Each number is 128 + 24 x the weight over its row's rms, rounded and kept within 0 to 255. Layers, rows and columns count from 0. The size above them is the row's rms in percent of the matrix's.

# layer 17 MLP down (transposed), 512x256, rms 0.0819, rows 226-243, columns 128-255
size [100 101 102 100 102  98  98  98 100 102 106 101 103 102 102 105 103  92]
[[121 118 127 117 107 139 128 134  87 190 179  97 129 167 143 138 149 188 146 116  97 168 137 116 140  80 130 147 182 125 144 144 138 119 115 122 148 133 123 163 172 135 138 103 122 129 135 108 181 182 120 152 110 155 146 127  94 122 145 134  86  94 164 163 141 140 108 161 140 149 172 171 140 117  86 113 131 137  96 123 107 114 117 118 111 178 173 138 131 109  99 151 161 112 170 137 141 141 117 128 138 129 115 133 135 175 140 118 134 126 113 127 122 126 137 125 102 151 138 128 130 152 138 126 123 154 144 109]
 [132 164 115 162 180 124 145 145 125  93 104 129 115 128 155  99 101 113  92 147 138 176 133 106  89 147 180 107 101 120  96 108 102 137 132 148 159 103 132 109 134 128 118 163 131 122 132 143  94 116 116 120 133 153 134 158  75 127 130 134 158 147 112 129 100 128 103 139 132 180 126 115 147 157  99 147  95 130 101 151 121 118 114  98 101 140 141 116 125 127 105 143  95 114  44 159 132 117 127 138 140 124 184 172 128  87 129 112 163 122 146 177 148 124 137 147 141 156  99 128 134 138 139 136 147 126 137 133]
 [114  77  78 100  96 138 167 110 159 171 150  89 135 165 140  74 163 166 105 147 127 135 109 135 116 151 102 126 172 130 117 127 130 164 114 134 118 151 136 124 136 104 142 127 146 141 168 121 132 141  86 134 140 155 146 139 107 147  89 145 127 134 138 129 113 155  94 114 143 126 153  88 126 100  84 117 140 135 141 164 149 133 107 153 122 143 173 145 118 134 118 123 146 140 137 141 119 130  66 104 126  93 173 151 125 135 141 131 144 131 102 112 136  70 149 134 109 139 141 138 131 144 172  98 147 157 107 181]
 [171 144 141 100 154 146 116 103 147 139  64 148 138 117  97 146 155 144 153 141 101 127 134 130 116 138 146  83 126 155 112 126 129 114 120 129 118 141 150 117  74 134 165 113 136 106 143 106 117  90  80 164 152 175 155 136 172 129 122 132 165 127 121 198  63 145 125 165 165 140 143 142 125 124 145 109 111 149 122 121 163  84 146  83 131 150  73 120 125 162  91 152 128 131 119 160 110 160 116 148 135 146  82 123 138 107 138 153 115  83  89 108 140 132 132 148 149 145 152 131 135 147 137 129 104 118 151 123]
 [117 142  91 106 164 118 119 128 116 112 133 142 139 150 127 114 114 161 155 142 127 157 148 140 111 112 134 126 200 114 168 126 134 124 143 124 109 122 135 126 121 140 138 128 139 155 144  90 135 138 127 113 125 140 106 123 133 150  94 165 131 171 164 160 123 129 104 122 149 148 107 168 140 143 119  57 151  88 112 148 117  99 119 104 117 145 147 128  81 154 139 149 141 150 187 113 137 148 137 135 112  86 140 145 159 143  82 126 133 105  45 153 110 107 121 135 143 153 150 133 132 153 109 103 150 156 109 152]
 [138 176 117  99 167 142 120 137 129 148 155 104  90 117 160 128 113 133 165 152 137 114 116 146 142 122  95 156 118 122 118 145  94 115 128 109 121 162 111 108 171 168 160 143 165 144 123  85  92 130 110 124 133 127 133 117 117 150 100 141 167 117 129 118 123 119 115 155 148 148 112 102  93 100 142 132 102 148 174 137 126 131 144  98  94 135 119 115  77 115 126 116 159 153  97 189 134 152 147 152 156 104  77 119 120 103 146 136 115 103 160 135 128 127 103 121 159 140 133 164 150 112 171 124 119  98 120 134]
 [158 151 131 143 135 157 127 124 110 143 168 117 112  97  92  92 114 138 145 155 148  96 102 119 129  98 178 123 117 120 117 113 117 138 110 137 135 146 111 124 134  90 195 100 182 139 119  92 152  83 148 121 140 119 175 116 126 120 118 112  68 138 145 134 117 151 160  85 155 141 140 113 130  85 139 126 102  71 125  80 132 128 179 152 141 100 157 148 138 184 147 123 141 106 177 112 176 116 183 141 101 121  75  97 156  86 177 152 131 136 103 119 130 128 142  84 204 103 124 118 138 135 142 138 132  91 104  83]
 [113 165 119 140 126 109 127 144 193 116 126  80 114 146 101 146 134 146 120 133 177 133 160 177 113 168 129 137  82 137 123 111 113 139 109 159 135 131 131 166  83  99 117  96 137 127 171 158 162 139 129 137 130 147  90  78 125 114 124 101 116 129 143 106 125 149 126  96 151 140 142  99 142 143 174 124 129 127 149 132 170 125 145  85  67  99 126 153  94 116 147 117 120 115 133 146  92 165  97 144 137 129 186 109 134 112 104 143 117 126 100 100  99 144 146  56  99 170 131 160 115 106 125 165 113 151 121 153]
 [147 119 135 141 110 141  96 142 129 121  97 188 123 102 159 153 143 142 187 147 132  77 110  94  99 160 149 125 143 140 136 167 126  90 141 167 123 151 137 148 114 103 125 120 137 134 180 108 118  99 157 119 136 155  88  89 156 147 133 137 158 110 149 130 147 159  73 136 126 149 110 133 126 118 139 106 104 123 113 132 110 101  88 127 149  71 102 111 115 140 123 111 146 145 114 118 121 176 140 114 167 115 211 152 102 127 150 134 106 137 154 159 143 131 165 165 129  98 102  70 109 130  89 143 187 173 149  87]
 [128 136 127 125 140 156 113 156 133 129 176  93 152 169 127 119  67 117 130 148 116 144 160 142 143 113  91 163 119 137 121 110 150 132 110 124 166 142 136 150 129 137 107 150 166  92 116 141 149 114 136 170 160 153 192 141 121  80  97 161 124 134 111 164 116 124 129 110  95 125 113 152 157 170  87 161 139 101 114 145 163 125 142 126 135 146 144 159 114 113 105 153 142 117 145 111 104 104 108 160  91 133 145  93 127 129 110 144 151 124 111 123 107 159 107 112 120 138 115 146 103 110 143 138 161 118  95 154]
 [ 86 174 132 182 113 124 119 133 118 123 127 142 153 127 138 141 145 149 144 116 150 140 160 122 131 118 164  97 109  70 144 175 160 125 117 111  92 151 115 124 116 144 154 108 119  97 182 149  93 114  69 117 147 143 121 143 166 104 152 141  99 141  92 149 110 140 124 145 128 133 141 100 104 103 141 176 123 124 119 134 106  97 114 111 133 119 138 119 116 154 149 116  99 141 132 149 155 139 124 175 107 128 136 117 147 137 151  77 181 125 144 105  97 163 107  88 115 127 111  81 118 119 152 149  99 101 139 134]
 [ 81 145 191 106 109 164 153 113 109 131 140 137 115 118 135 133 167 102 140  97 115 141 139 109 177 115 155 117 149 135 113 130 158 143 161 118 112 142 151 143 104  91 132 115 134 129 155 130 132 127  90 116 104 141 101 159 139 167  76 114  90 125 135 104 137 104 143 153  99 164 151 136 142 169 115 163 123 145 132 159 159 163 128 109  76 102  83  82 103 127 148 158 105  95 136 134 107  71 161 100 139 133  58 104  93 147 176 174 123 151 140 137 143 106  92 122 137 146 138 137 115 110 146 132 126 135 174 117]
 [157  88 148  97 128 134 106 155  88 119 154 138 142 157 157 134 145 128 178 143 157 105 181 131 116 115 106  90 109 145 138 129 131 100 119 129 162 139 115 164 127 152 160 154 138 123 102 149 136 110 139 118 115 111 123 118 146 146 124 131 134 162 119  83 127 100 143 151 125 140 153 114 116 140 127 125 152 133 125  96 124 162 110 134 105 133 142 118 156  90 135 130 136 123 129 153 115 130  83 142 141 123  96 100 104 106 107 134 194  81 142 125  98 136 143 101 161 179  85 176 120 160 142 159 137  98 129 137]
 [111 116 126 145 122 140 135 179 137  91  84 174  96 115 116 132 166 128 159 109 132 136 129 111  93 135 133  75 141  95 152 114 126 100 134 155 124 130 124 122 122 154 147 100  98 144 118 140  95 137 134 127 122 124 166 105 121 160 125 169  91 124 120 111 135 155 108  84 111 135 153 125 155 122 142 109 111 135  85 100 128  94 103 138 148 155 108  69 139 127 115 162 119 132 111 106 136 126 123 112  78 107 124 111 143 184 119 155 153 159 138 125 144 107 126 125 143 120 115 133 123 140 129 158 109 105 148  93]
 [101  58 156 118  95 137 137 126  84 128 120 152 102 136 120  84 132 153 175 170  99 107 129 142 142 122 123 133  99 129 138 141 115 143 138  96 175 142 154 117 133 123 120 130 144 129 137 138  80 133 148 163 132 101 143 139 163  98 140 137  68 162 128 153 135 104 130 135 127 137 150 139 106 147 124 161 131 151 104 142 151 120 103 157 133 119 163  94 124 130  92 121 188 135 112 132  89  99  75 146  90 107 113 193 132  93 181 166 112 142 174 136 163 127 122 120 119  72 116 127 101 128 122  99 130 139 190 148]
 [125 125 142 170 126 112 145 100 123 176 129  77 106 147 115 120 124 115 158 130 116 137 161 114 144 151 124 109 123 130 140 118 156 178 160 101 124 136 110 124 116 142  78  90 105  68 149 126 115 107  87 146 134  72  97 138 128 111 115  77 118 152 144 155 163  83  95 107 100 157 150 139 151 118 143 119 112 128 171 105  97 102 139 115 116 137 163  81 127 133 151 157 141 124 127 135 135 130 170 109  86 161 134 107 116 136 114 145 142 129 106 125 112 132 137 148 104 121 149 127 101 124 127 132 154 160 150 134]
 [133 129  67  52 113 111 114 122 115 111 153 117 172 111  95 157 172 112 134 149 131 147 176 131 110  96  95 100 117 126 143 126 176 149 111 132 175 138 134 161 113 157 139 127 165 145 129 117 137 161 120 154 123 127 148  91 140 114 109 151 188 101 115 137 131  80 137 156 122 139 166 172 162 124 137 146 108 111 122 125 149 148 140 142 115 118 103 117 128 112 119 127 143  90 153 115  94  85 163 105 115 154 109  94 156 131 145 118 166 143 107 128  97 131 103 151 163 159 162 158 148 188 131  85 157 114 164  86]
 [147  75 152 160 126 107 144 134  97 143 103  91 160 129 176 155 115 190 173 120 143 150 134 104  97 118  91 168 108 124 131 136 124 118 135 111 122 124 119 161 136 108 117 135 127 105 131 141 167 148 137 104 143 114 149 143 119 142 108 134 129 126 125 170  95  93 145 145 128 135 131 138 116 110 159 115 120 128 123 149 127 123 120 105 179  90 104 160 111 144 132 117 145 119 121 124 143 120 112 143 141 124   0 142 142 156 104 150 112 142 123 162 118 140 123 123 143 169 151 129 143 123 156 129 124 127 130 146]]
# layer 17 MLP gate, 512x256, rms 0.112, rows 227-244, columns 128-255
size [101  98 101 102 100 100  97 101 100 103  96  99 103 103 105 102  93 100]
[[143 128  86 168 117 153 157  99 104 131 100 111 111  86 133 130 136 127 113 159 117 158 137 157 129 107 151 128 110 150  86 129 129 135 168 153 139 117 127  80  86  97 141 127 123 112  94 112 114 106 122 108 110 133 137 188 140 102  90 113 119  85 153 130 154 102 126 136 120 146 102  73  85 141 136 109 145 102 141 136 137 126  85 137  88  99 137 181 160 131 115  96  68 139 114 149 158 161 159 124 128 137 152 135 120 160 102 168 138 155 167  97 144  99 121 111 101 137 121 120 103 129  89 108 139 148 136 130]
 [136 129 109 184 114  98 144 136 125  70 134 111 149 101 138 164 196  99 124 126 127 150 158 118 135  98 141 130 171 133 101 113 192 155  87 127 150 139 123  76 132 136 102 140 123  92  83 113 110 120 136 108 121 115 148 124 157 177  99 151 130 134 126  93 128 119 139 150 116 137 157 106 147 124 131 160 112 129 121  98 143 118 104 147  76 102  93 117 154 121  98  92 139 122 133 147 152 168  90 138 165 123  99 178 148 100 142 128 126 105 173 141 103 138 119 143 130 110 116 118 107  91 146  74 141 178 154 147]
 [134 159 110 122 139 110 126 109 124 114 147  97 165 110 160 105 113 168 114 148 125 140 157 113 131 120 135 116 141 100 121 127  94 123  82 132 125 136  96 160 130 107 115 121 180 146 130 140 119 121  83 105 164  87 150 174  92 137 138  78 153 118 118 109 100 114 107 129 129  76 139 132 149 117 155 114 151 124  88 129  92  89 118  87 156  97 136 126 118 120 144 147 137  84 122  89  95  97 168 102 130  97 181 123 151 144 129 162 124 132 144 150 172 134 137  89 114  92 154 152 132 101 121 122 105  95 121 142]
 [120 179 100 140 148 133 145 118 107 125 106 117 120 122 155 163 108 144 144 131 171 146 187 120 122 110 114 130 142 158 130 103 138 146 106 154 121 112 149 149  77  88 111 150 118 129 151  94 113 134 129 138 136 132 118 105 161 134 106 124 143 143 172 124 157 107 107 129  90 146  83 167 110 146 144  81 141 100 168 158 144 128 132 144 116 120 156  85 119 114 145 158 139 116 145 105 108 109 149 135 126 120 141 111 201 154 134 158 178 103  65 131 121 115 130 101 143 115 150 128 157  88 140  98 128 110 132 136]
 [158 173 120 115 192 122 174 151 104 116 112 149 152 151 148 122  97 125 133 146 120 129 144 134 103 162 123 104 125 139 153 152  96 121 113 132 116 109 132 135 122 138 110  93  98 147  90 104 163 147  91 139 129 131 112 111 109 142 120  78 134 130 142 132 132 118 121  87 145 126 117 119 128 107 132  98 128 124 154 115 126 110 120 136 112 110 114 131 146 127 140  93 126 141 121 161 151 176 149 122 156 144 109 104 129 135 147  98  80 128 145 123 132  66 111 126 144 116 110 170 154  92 128  98 149 104  97 110]
 [121  51  89 135 109 119 119 146 121 112 123 163 131 127 103 115  92 152 128 164 149 113 138 159 124 104 136 119 150 166 184 167 133 103 162 123 117 119 127  95 174 156 126 123 147 128 140 149 132 117 144 122  92 111 124 112 157 125 155 102 126 143  85 129 108 123  99 101  80 152 108 118 149 103 135 117 125 158 120 133 133 152 130 164 122 137 172 152 149 104 135 145 143 117 136 133 139 152 136 114 126 165 157  68 136 122 130 101 127 161 152 160  84 146 105 165 102 108 124 119 139 139 145 116 104 171 120 116]
 [102 110 161 128 149 162 140 106 153 131 148 115 123 116 157  99 123 103 127 140 148 131 119 129 127 140 128 104 132 145 140 154 119 137 126 107 126 152 121  92 120 115 116  99 171 148 161 153 166 109 150  99  51 101 162 136 110 109 148 119 133 153 152 140 149  85 120 124 161  95 121 119 102  81 141 145 142 128 123 121 176 131 142  85 100  96 142 160 155 170 135 102 127 144 142 143 133 131 118 183 138 144  96 108 191 143 143 207 126 105  95 105  79 148 163 126 127  79 165 129 134 135 101 151 114 176 110 159]
 [129 150 122 109  93 140  97 140 112 107 138 113 119 130  99 157 101 114 134 121 138 112 103 106 151  93 156 107 131 112 123 128 126 135 142 158 140 182 144 142 126 112 147  76 179  70 126 119 141 120  84 111 148  80 191 135 160 146 136 147 124 153 115 139 151 156 123 148 131 148 146 176 164 131 105 118 146 125 185 146 123 137  97 129 118  95 149 130 168  91 196 153 134  99 140 164 118  81 162 149 139 142 110 141 129 186  89 149  80 105 130 147 143 114 117 124 150 148  93  66 128 113 100  98 161 116 131 145]
 [182 135 141 136 111 173 141 155 126 158 170 118 179 104 113 157 134 146 138 133 124 124  97 141 102 148 157 142 137 157 148 107 156 130 156  97 109 163 118 133 161 143 132 125 139  98 185 127 158 139 163 107 143 157 160 111 137 127 116  91 152  92 135 132 119 114 108 119  95  96 107 143 152 150 108 132 124 148 139  82 102 147 165 111  86 159 161 123 187 153 124 100 136 140  98 143 145 120  96 137 126 128  85 154 128 100 121 133 119 122 137 149 126 150 103 158 118  76 128 149 154  99  90 149 147 117 136 164]
 [125 153 124 138 113 158 119 108 136 125 128 108 128 151  87 121 162 111 104  64 130 106 126 117 141 106 129 108 131 159 145 101 130  99 110 104 154 165 134 137 157 113 137 157 107 158  87 155 113 140 147 153 107 148 145 120 148 104 145 154 125 127 107 199  94 165 138 137 143 145 126 163 111 135 150 149 140 144 110 165  91 158 117 128 115 139 144 148 127 125 133 128 155 152 149  98 121 134 128 131 137 133 164 112 138 139 118 113 128 126 117 154 136 168 118 140 137 123 177 155 142 134 110 147 172 132 108 170]
 [107 143 129 125 117 110 162 169 112 138 136 108 131 134 104 142 104 157 179 140 140 130 126 102 115 119 157 148 145  85 149 130 118 104  92 136 129 131 152 120 135 125 100 133 111 133 108 144 126 148 143 169 129 146 135 111 120 155 142 147 123 119  98 119  98 102 150 137 160 111 121 126 153  78 167 122 110 131 120 114 118 148  97 129 126 151 156  99 167 172 107 132 147 133 128 148  84 116  87 186 139 164 198 147 146 103 138  98  82  84 106 142 116 154  62 149  96 130 121  90 133 148 133 175 118 106 119 158]
 [135 125  73 125 137 110 142 151 158 131 159 147 121 129 127 108 104 161 134  92 146 108 130 135 167 108 108 149 126 145 115 100 108 125 126 149 112  94 166  93 150 114  86 114 164 148 132 120 122 141 170 122  99 158 144 114 101  98 119 134 134 120  83 159 118 100 131 155 127 124 162 128  78 150 145 137 121 165 112  95 129 114 132 130 139 136 123 103  98 121  95 116 147 138 140 145 104 183 109 110 120 127 153 172 148 108 143 117  83 171 112 159  85  95 109 178 176 131 115 142 116 154 133  94 139 141 131 162]
 [160  83 120 136  97 151 138  87 122 167 154 117 162  84 113 150 122 147 120 119 141 140 148 108 117 124 128 130 129 136 129 136 151 125 136 116 135 131 159 147 123 147 133 117 154 110 141 147 117 123 140 147 178 117 175 147 128  83 109 113 164 143 100 142 116 129  95 107 108 139  88 103 108 138 110 164 111 117 159 106 135 104 107 128 131  91 134 147 130 106 126 174 112 125 147 110 133 167 182 125 139 107  62 104 148 141 118 137 126 166  95 149  95 118 121 102 108 142 195 146 101 172 154 101 142  77  93 122]
 [ 95 103 131 129 124 155 139 160 129 113 139 118  62 139 132 147 138 157 175 165 142 168  83 121 144  73 114 146 128 132 142 168  96  92 170 147 148 133 153 130 124 140 121 125 114 181 133 165 179 173  83 111 175 128 138 101 132 125 118 137 125 128 106 113 119 135 103 170 120 103 141 123 141 132 143 135 166 146  81 130 110 139 172 126 116  96 129 125 137 116  96 123 174 125 108 112 121 154 104  67 144 144 145 141 167 121 112 118 141 130 101 178 131 155  89 144 126  57 155 123 135 122 138 124 153 122  67  97]
 [133 135 155 141 117 171 121 104 137 120 143 116 155 136 118 143 106 157 155 122 102 145 132 164 133 140 168 135 123 157 127 134 167 157 161 155 155 138 126 142 102 119 104 122 140 120 130 115 126 102 150 118 133 121 122 138 160 133  71 152 134 105 100  77 126  86 116 102 126 123 115 172 121 144 129 115 116 141 151 125 151 138 125  91  95 135 117 108  85 126 115 120 122 130 102 116 125 167 110 107 113  97 122 113 176 151 148 168 169 145 135 124 137 115 121 184 103 127 195 124 128 160  83 147 128 135  86 156]
 [137 140 123  85 140 118 108 129 160 128 142  79 130 160 136 146 116 160 125 120  79 163 148 128 134  93 122 161 122 136 147 129 122 161 144 133  89 131 177 141 109 126 134 157 146 171 114 126 191 143 106 117 126 124 143 110 161 159  91 147 138 130  87 142  75 134 120 157 164 143 148  95 107  99 180 152  97 143 134 154 122 170 111 110  90 140 157 146  98 129 112 153 122 128 145 120 150 117 112 176 106  86 139  95 132 128 136 124 112 140 131  78 173 112 126 149 181 115 142 152 127 122 121  96 108 119 123 169]
 [106 163 103 170 115 123 107 123 167 133 139 179 144 126 112 116 158  87 114 117 106 130 131 125 117 172 117  59 135 148 118 127 138 159 122 152 115 147 134 123 111 139 123 166 134 139 160 114 108 117 118 125 123 108  96  85 133 120 130 127 115 126 123 115 161 144 126 112 151  96 137 126 162 161  94  74 118 132 118  96 119 138 114 132 136 163 125 138 147 148 117  96 145 138 167 166 157 136 151 151 122 156 145 126 119 153 146 124 149 139 129 141 109  94 109 167 103 123 103 145 129 143 109 126 113 143 108  98]
 [104 164  99 107  94 147 136 127 105 118 112 164 137 139 143 119 144 146 114 171 113 146 166 145 155  93 113 126 147 129 100 116 115  95 131 160 123 153 120 123 112 107 146 165 147 116 146 150 173 124 147 105 130 123 109 124 169 141 110 121 137 108 155 137 129 106  99 111 145  88 149 109 137 159  79  83 113 106 137 118 127 114 136 167  87 138 113 101 125  99 125 154 156  96 132 124 133  83 125 129 157 134 113 159 154 103 104 115  82 133 131 149 126 116 111 141 119 129 132 157 151 155 129 130 117 141  79 179]]
# layer 17 MLP up, 512x256, rms 0.119, rows 227-244, columns 128-255
size [103 101  96 104  96  98  95  98 100 111  98  99 104  98 101 103  84  96]
[[100 117  95 129 120 168 116 134 173 118 114 115  72 134 133 131 109 103 124 177 117  89 100 133 123 119 153 108 105 154 130 165  87 195 165 128 120 117 142  83 177 138 141  92  99 111 127  85 151 145 145  84 141 159 139 118 139 119 161 186 198 137 131 135 134 133 135  85 107 105 135 138 128 163 125 152 125 130 126 116 113 132 164 156 114 150  84  88 131 166 127 111 143 117  89 117 103 110 140 108  89 145  72 125 115 103 162 111  94 137 136 136 151 137 106 143 111 105 121 143 152 128 153 135  81 131 132 123]
 [115 180 152 172 131  75 156 108 142 133  91 107 141 115 122 121 129 134 130 123 109  98 114 171 136 144 132 104 144 108 165 123 138  98 107 179 131 106 136 112 145 145 136 108 121 145  71 133 112  72 167 119 177  79 123  83 160 117 111 136 127 101 128  97 142 121 131 136 113 154 184 149 165  93 142 121  95 102 136 164 146 130  86 110 116 171  96 125  89 138 143 157 130 207 142 119 129 184 142 105 138  99 100 173 110 103 154 135  79 134 115 139 100 125 151 110  80 120 101 122 136 119 118 116 133 130 157 133]
 [107 104 120 117 120 156 152 166  95 131 119 149 125 134 155 110 137 154 131 119 134 126 131  65 163 152 100 133 146 123 183 149 117 159 173 108 122 147 133 143 128 128 124 130 165 144 109 183 123 136 103 123 151  89 163 147 127 159 145 116  76 130 107 124 147 123 147 112 117 106 130 154 130 117  66 148  89 162 147 117 140 199 107 174 160 146  98 122 116 144 110 120 138 129  65 127 156 100 142  77 143 121 124 101 140 101 150 101 158 106 145 153 146 118 134 137 143 118 124  97 123 150 143 125 134 105 125 106]
 [100 120 158 130 134 124 142 147 123 114 118  95  87 126  90 101 101 154 179 143 153 121 109  98 123 138 112 173 121 164  79 130 136 179 177 165 116 100 130 123 126 169 148 146 151 121 146 144 124 177 144 122 124  93 106 158 119 136 168 133 135 143 126 131 107 110  71 163 162 126 118 117 115 101 130  80 122 106 103 161 111 162 144 129 120 146 128 117 155 119 111 148  99 163 124 146 140 128 130 121 107 100 116 162 137 109 124 141  97  95 126 164 144  89 107 113 122 121 104 140 118 151 160 128 125 135 166 135]
 [132 125 103 134 186 104 164 132  96  78 120 134 158 108 137 138  95 130 147 106 136 121 121 130 134 126 178 116 113  97  62 118 141 121 139 132 157 126 134 168  97 109 155 101 120 108  81 122 141 152 153 136 141 125 138 141 104 131 114 102 111 100 132 152 108 124 108  94 164  98 141 144 146 105 128 149 151 150 110 107 112 131 103 132 102 174 125 128 179 160 170 115 112 116 131 143 158 157 114 111 113 119 134 110 145 123 145 114 130 158 151 156  92 105 100 120 126  86  89 108 111 187  91 148  94 106 146  83]
 [125 130 146 125  77 163 164 147 159  89 125 131 154 123 129 198 107 138 139  97 118 129  60 151 163 102 149 107 109  82 123 139 127 118 143  96 116 155 141 138 145 137 129 144 108 121 136 110 138 155 123 133 136 164 144 120 135 166  98 140 116 171 150  88  97 131 139 143 128 107 144 124 106 187 100 116 136 106 112 162 149 120 103 120 111 112 140 163 124  83 117  94 101 132 110 158 135  88 111 151 148 116 123 131 114 118  86 112 147 139 106 151 120 119 132  87 124 123 164 133  93 156 115 108 139 140 125 137]
 [105 186  90  93 158 101 125 113 101 126 141 147 122 132 169 108 110 162 126 119 154 153 155 136  97 175 144 150 101 114 127 160 130 128 151 114  97 138 144 121 153 142 162  87 103 129 150 121 122 127 143 149 134  99 145 128  82 109 131 136 150 123  79  93  98 159 127 137 113 128 164 126 134 125 133 120 138 137 115 186  95 106 122 123 123 123 127 116  84 160  73 129 143 131 121 119 160 155 175  84  85 128 195 114 119 136 108 109 158 144 127 153 124 109 128  93 142 139 124 167  82 123 129 146 161 169 127 129]
 [ 86 103 159 119 132 124 161  93 140 132 152 109 120 104  74 114 160 109 116 127 134  89 126 126 120 106 131 112 134 139 128 174 127 135 145 157 126  84 145 178 158 110 144 153 118 192  94 113 147  85 117 133 107 148  76 113 118 112 113 111 137 175 154 119  75 137 107 156 132 111 104 147 151 159 148 132 120 115 106 162 149 163 146 106 114 101 111 141 106 102 103 138 159 117 135 162 155 139  99 134 109 196 126 119 141 150 132 123 120 120 159 145 117 141 129 142 129 136 133 120  79 162 140 190 117 117 112 152]
 [168 131 116 133 135 109 107 121  90 170 146 134 100 119 110 141 103 125 125 138 139 119 163 143 121 142 121 136  97  90 118 151 133 123 127 144 179 137 166 110 129 138 126 124 187 137 144  82 122 163 133 104 114 125 129 149 160 113 132 132 178 135 170 144 143  97 128 129 155 149 158 132  94 158 159 127 117  96 106 119 128 100 132 113 126 139 176 124 152 113 107 128 132 135 122 102 138 124 105  94 162 103 140 101 131 129 115 134  96 122 120 136 140 146 115 132 177 158 101 137  99 154 145  88 110 118 154 156]
 [126 170 102 137 104 150 117 153  89 133 141  45 130  84  99 121 105  98 153 120 155 148 147 145 143 136 144  80 144 123 151 166 139  96 131 139 145 104 185 106 163 121 176 130 115 128 125 160 139 155 125 132 105  80  88 115 154 155 179 173 128 159 140 152 125 119 138 150  98 161 132 130 107 133 136 156 147 150 110 119  84 133 150 116 105 185 160 157 113 121 134 112 104  83 123 126 160 145  97  86 141 115  91  99 127 151 138 137 107 115 117 128 120 151 125 126 118 109 168 153 148 112 121 135 121  95 144 115]
 [ 97 126 103 124 121 111 135 144 155 117 144 115 116 105 125  87 127 120 157 133 114 113 152 125 118 145 150 114  97  96 134 110 159 141 124  88 129 132 138 112 141 133 127 134 111 117 123 174 137 138 116 131 117 131 121 132 129 140 111 105 147  88 170 129  89 138 103 106 145  99 113  78 136 131 111 123 136 101  62 147 127 113 142 174 175  96 120 107 149 100  93 118 100 145 160 150 124 153  93 102 109 165  96 164 110 128  89 110 128 148  99 125 157 188 112 187 148 152 140 146 144 101 115 109  76 147 141 120]
 [134 140 105 169 112 170 150 131 152 131 121 119 104 113 112 146 103  98 126  66 149 147 111  83 126 136 136 108 142 144 125 114 125 183 126 133 152 119 155 162 148 146 102 136 140 152 124 141 155  89 127 179 124 134 122 124 147 128 117 132 139 107 127 109 184 123 158 140 189 100  88 134 117 153 125 109 104 136 133 158  94 146 167 185 163 115 105 113 156 130 137 134 130 116 122  78 138 140  70  92 161 134 106 124 155 131 121 114 103 147 170 122 160 159  88 114 108 140 138 105 140 129  80 156 135 122 128 156]
 [198 135 149 131 112 111 135 137  76 142 103 138 130 102  90 142  90 146 153 114 144 110 153 158 132 128 131 142 153  83 136 109 194 160 103 169  88 127 115 147 135 156 146 153 116 144 150 143 122 115 142 131 100 127 103 139 133 130  72 124 138 143 145 123 137 130 107 105 112 136 106 146 114 169 162 109  79 110 152 167 155 133 116  91 160 148 103 151 125 161 153 170 114 127 135 127 103 153 151 108 124 127  81 122 148 116 102  68  91 127 156  83 153  97 118 123 122  84 124 106 142 138 142 113 132 123 147 152]
 [127 143 168 129 135  95  98 131 110 176 122 140 209 148 112 129 145 130  99  97 131  82 131 139 159 153 148 126 144 122 123 111 130 165 122 103 109  78 154  76 109 148 187 119 157 138 105  97 168  97 133 142 136 127 125 128 166 138 146 117 158 177 114 154 113  91 127 128 120 171 147 110 101 126 136 163 124 130 111 101 129 110 114 128 128 150 130 152 139 117 143 160 116  95  85 105 168 124 150 115 160 134  71 111 123 120  84 145 123  83 115 124  87  94 137 137 101 151 112  99 151  96 142 137  57 159 150 127]
 [132 119 111 169 131 135 111  97 155  99 119 118 107 135  96 127 181 105 114 104 143 120 133 111 144 139 136  88 125 138 135 162  94 148 156 139  84 133 135 133 170 141 171 104 113 127 168  87 171 127 141 117 108  99 171 145 142 103 128 130 117 151 138 142 142 119 121 121 107 114 109 194 150 140  87 127 134 133 117 114 119 138 108 149 162 106 132 109 126 169 135 129 128 128  66 153 125 128 132 112 100 130 121 116 147 144 157 135 151 126 124 135  64 106 125 143  98 138 131 106 190 117 107 134 148 121 110 127]
 [172  66 116  92 163  95 154 139 116 164 126 125 116  75 156 124 155 152 162 136 157 106 133 132 159 120 171 150 112 158 128 115 155 119 122 154 115 130 157 127 123 129 149 112 120 102 105 150 150  96  93  94 130 120 167 132 120 134 129 118  94 111 139 113 119 123  84 126 147 140 161 114 163 132 147 180 103 117 112 159 130 151 111 185 153 101 107 139 111 126  93 135 114 163 125 138 127 122 160 115 129 108 157 113 187  77 127 153 129 105  98 121 168  79 120  78 117 119 133 131 201  95 100 120 113 174 156  88]
 [ 73 154  91  59 126 143 146 108 131 103 109 143  84 116 131 123 109  86 119 118 109 110  99 143 129 172 166 124  79  90 161  68  93 117 116 151 104 115 101 115 144 163  83 137 141 139 141 155  97 110  81 140 106 153 140 118 133 111 149 112 145 105 137  66 154 165 105  63  64 110 117 123 146 122 129 167 115 107 150 122  81 101 115 112 158 151 162  71 122 134 139 140 101 102 127 149 147 154 143 140 139 113 145 145 143 125 162  71 154 173  83 120 138 152 145 109 125  76  92 124 116 118 148 140 111 123 116 115]
 [102 151 158 158 132 120  94 113 107 144 121 126 147 117 130 146 173 138 137 163 105 121 152 116 160 157 159 107 146 105 142 165  89  98 158 107 127 110 143  76  71 170 130  99 121 113 132 108 128 139 142 140  85 135 157 111 147 137 125 114 124 107 144 156 163 120 119 141 150 139 153 134  94 167 109 105 110 167 115  92 141  96 160 127 105 133 105 121 115 101 125 106 105 108 109 124  75 161  85  62 158 167 120 127 135  79 120  76 121 136 143 143 123 108 101 142 120 137 124 122 186 126 125 103 124 120 133 112]]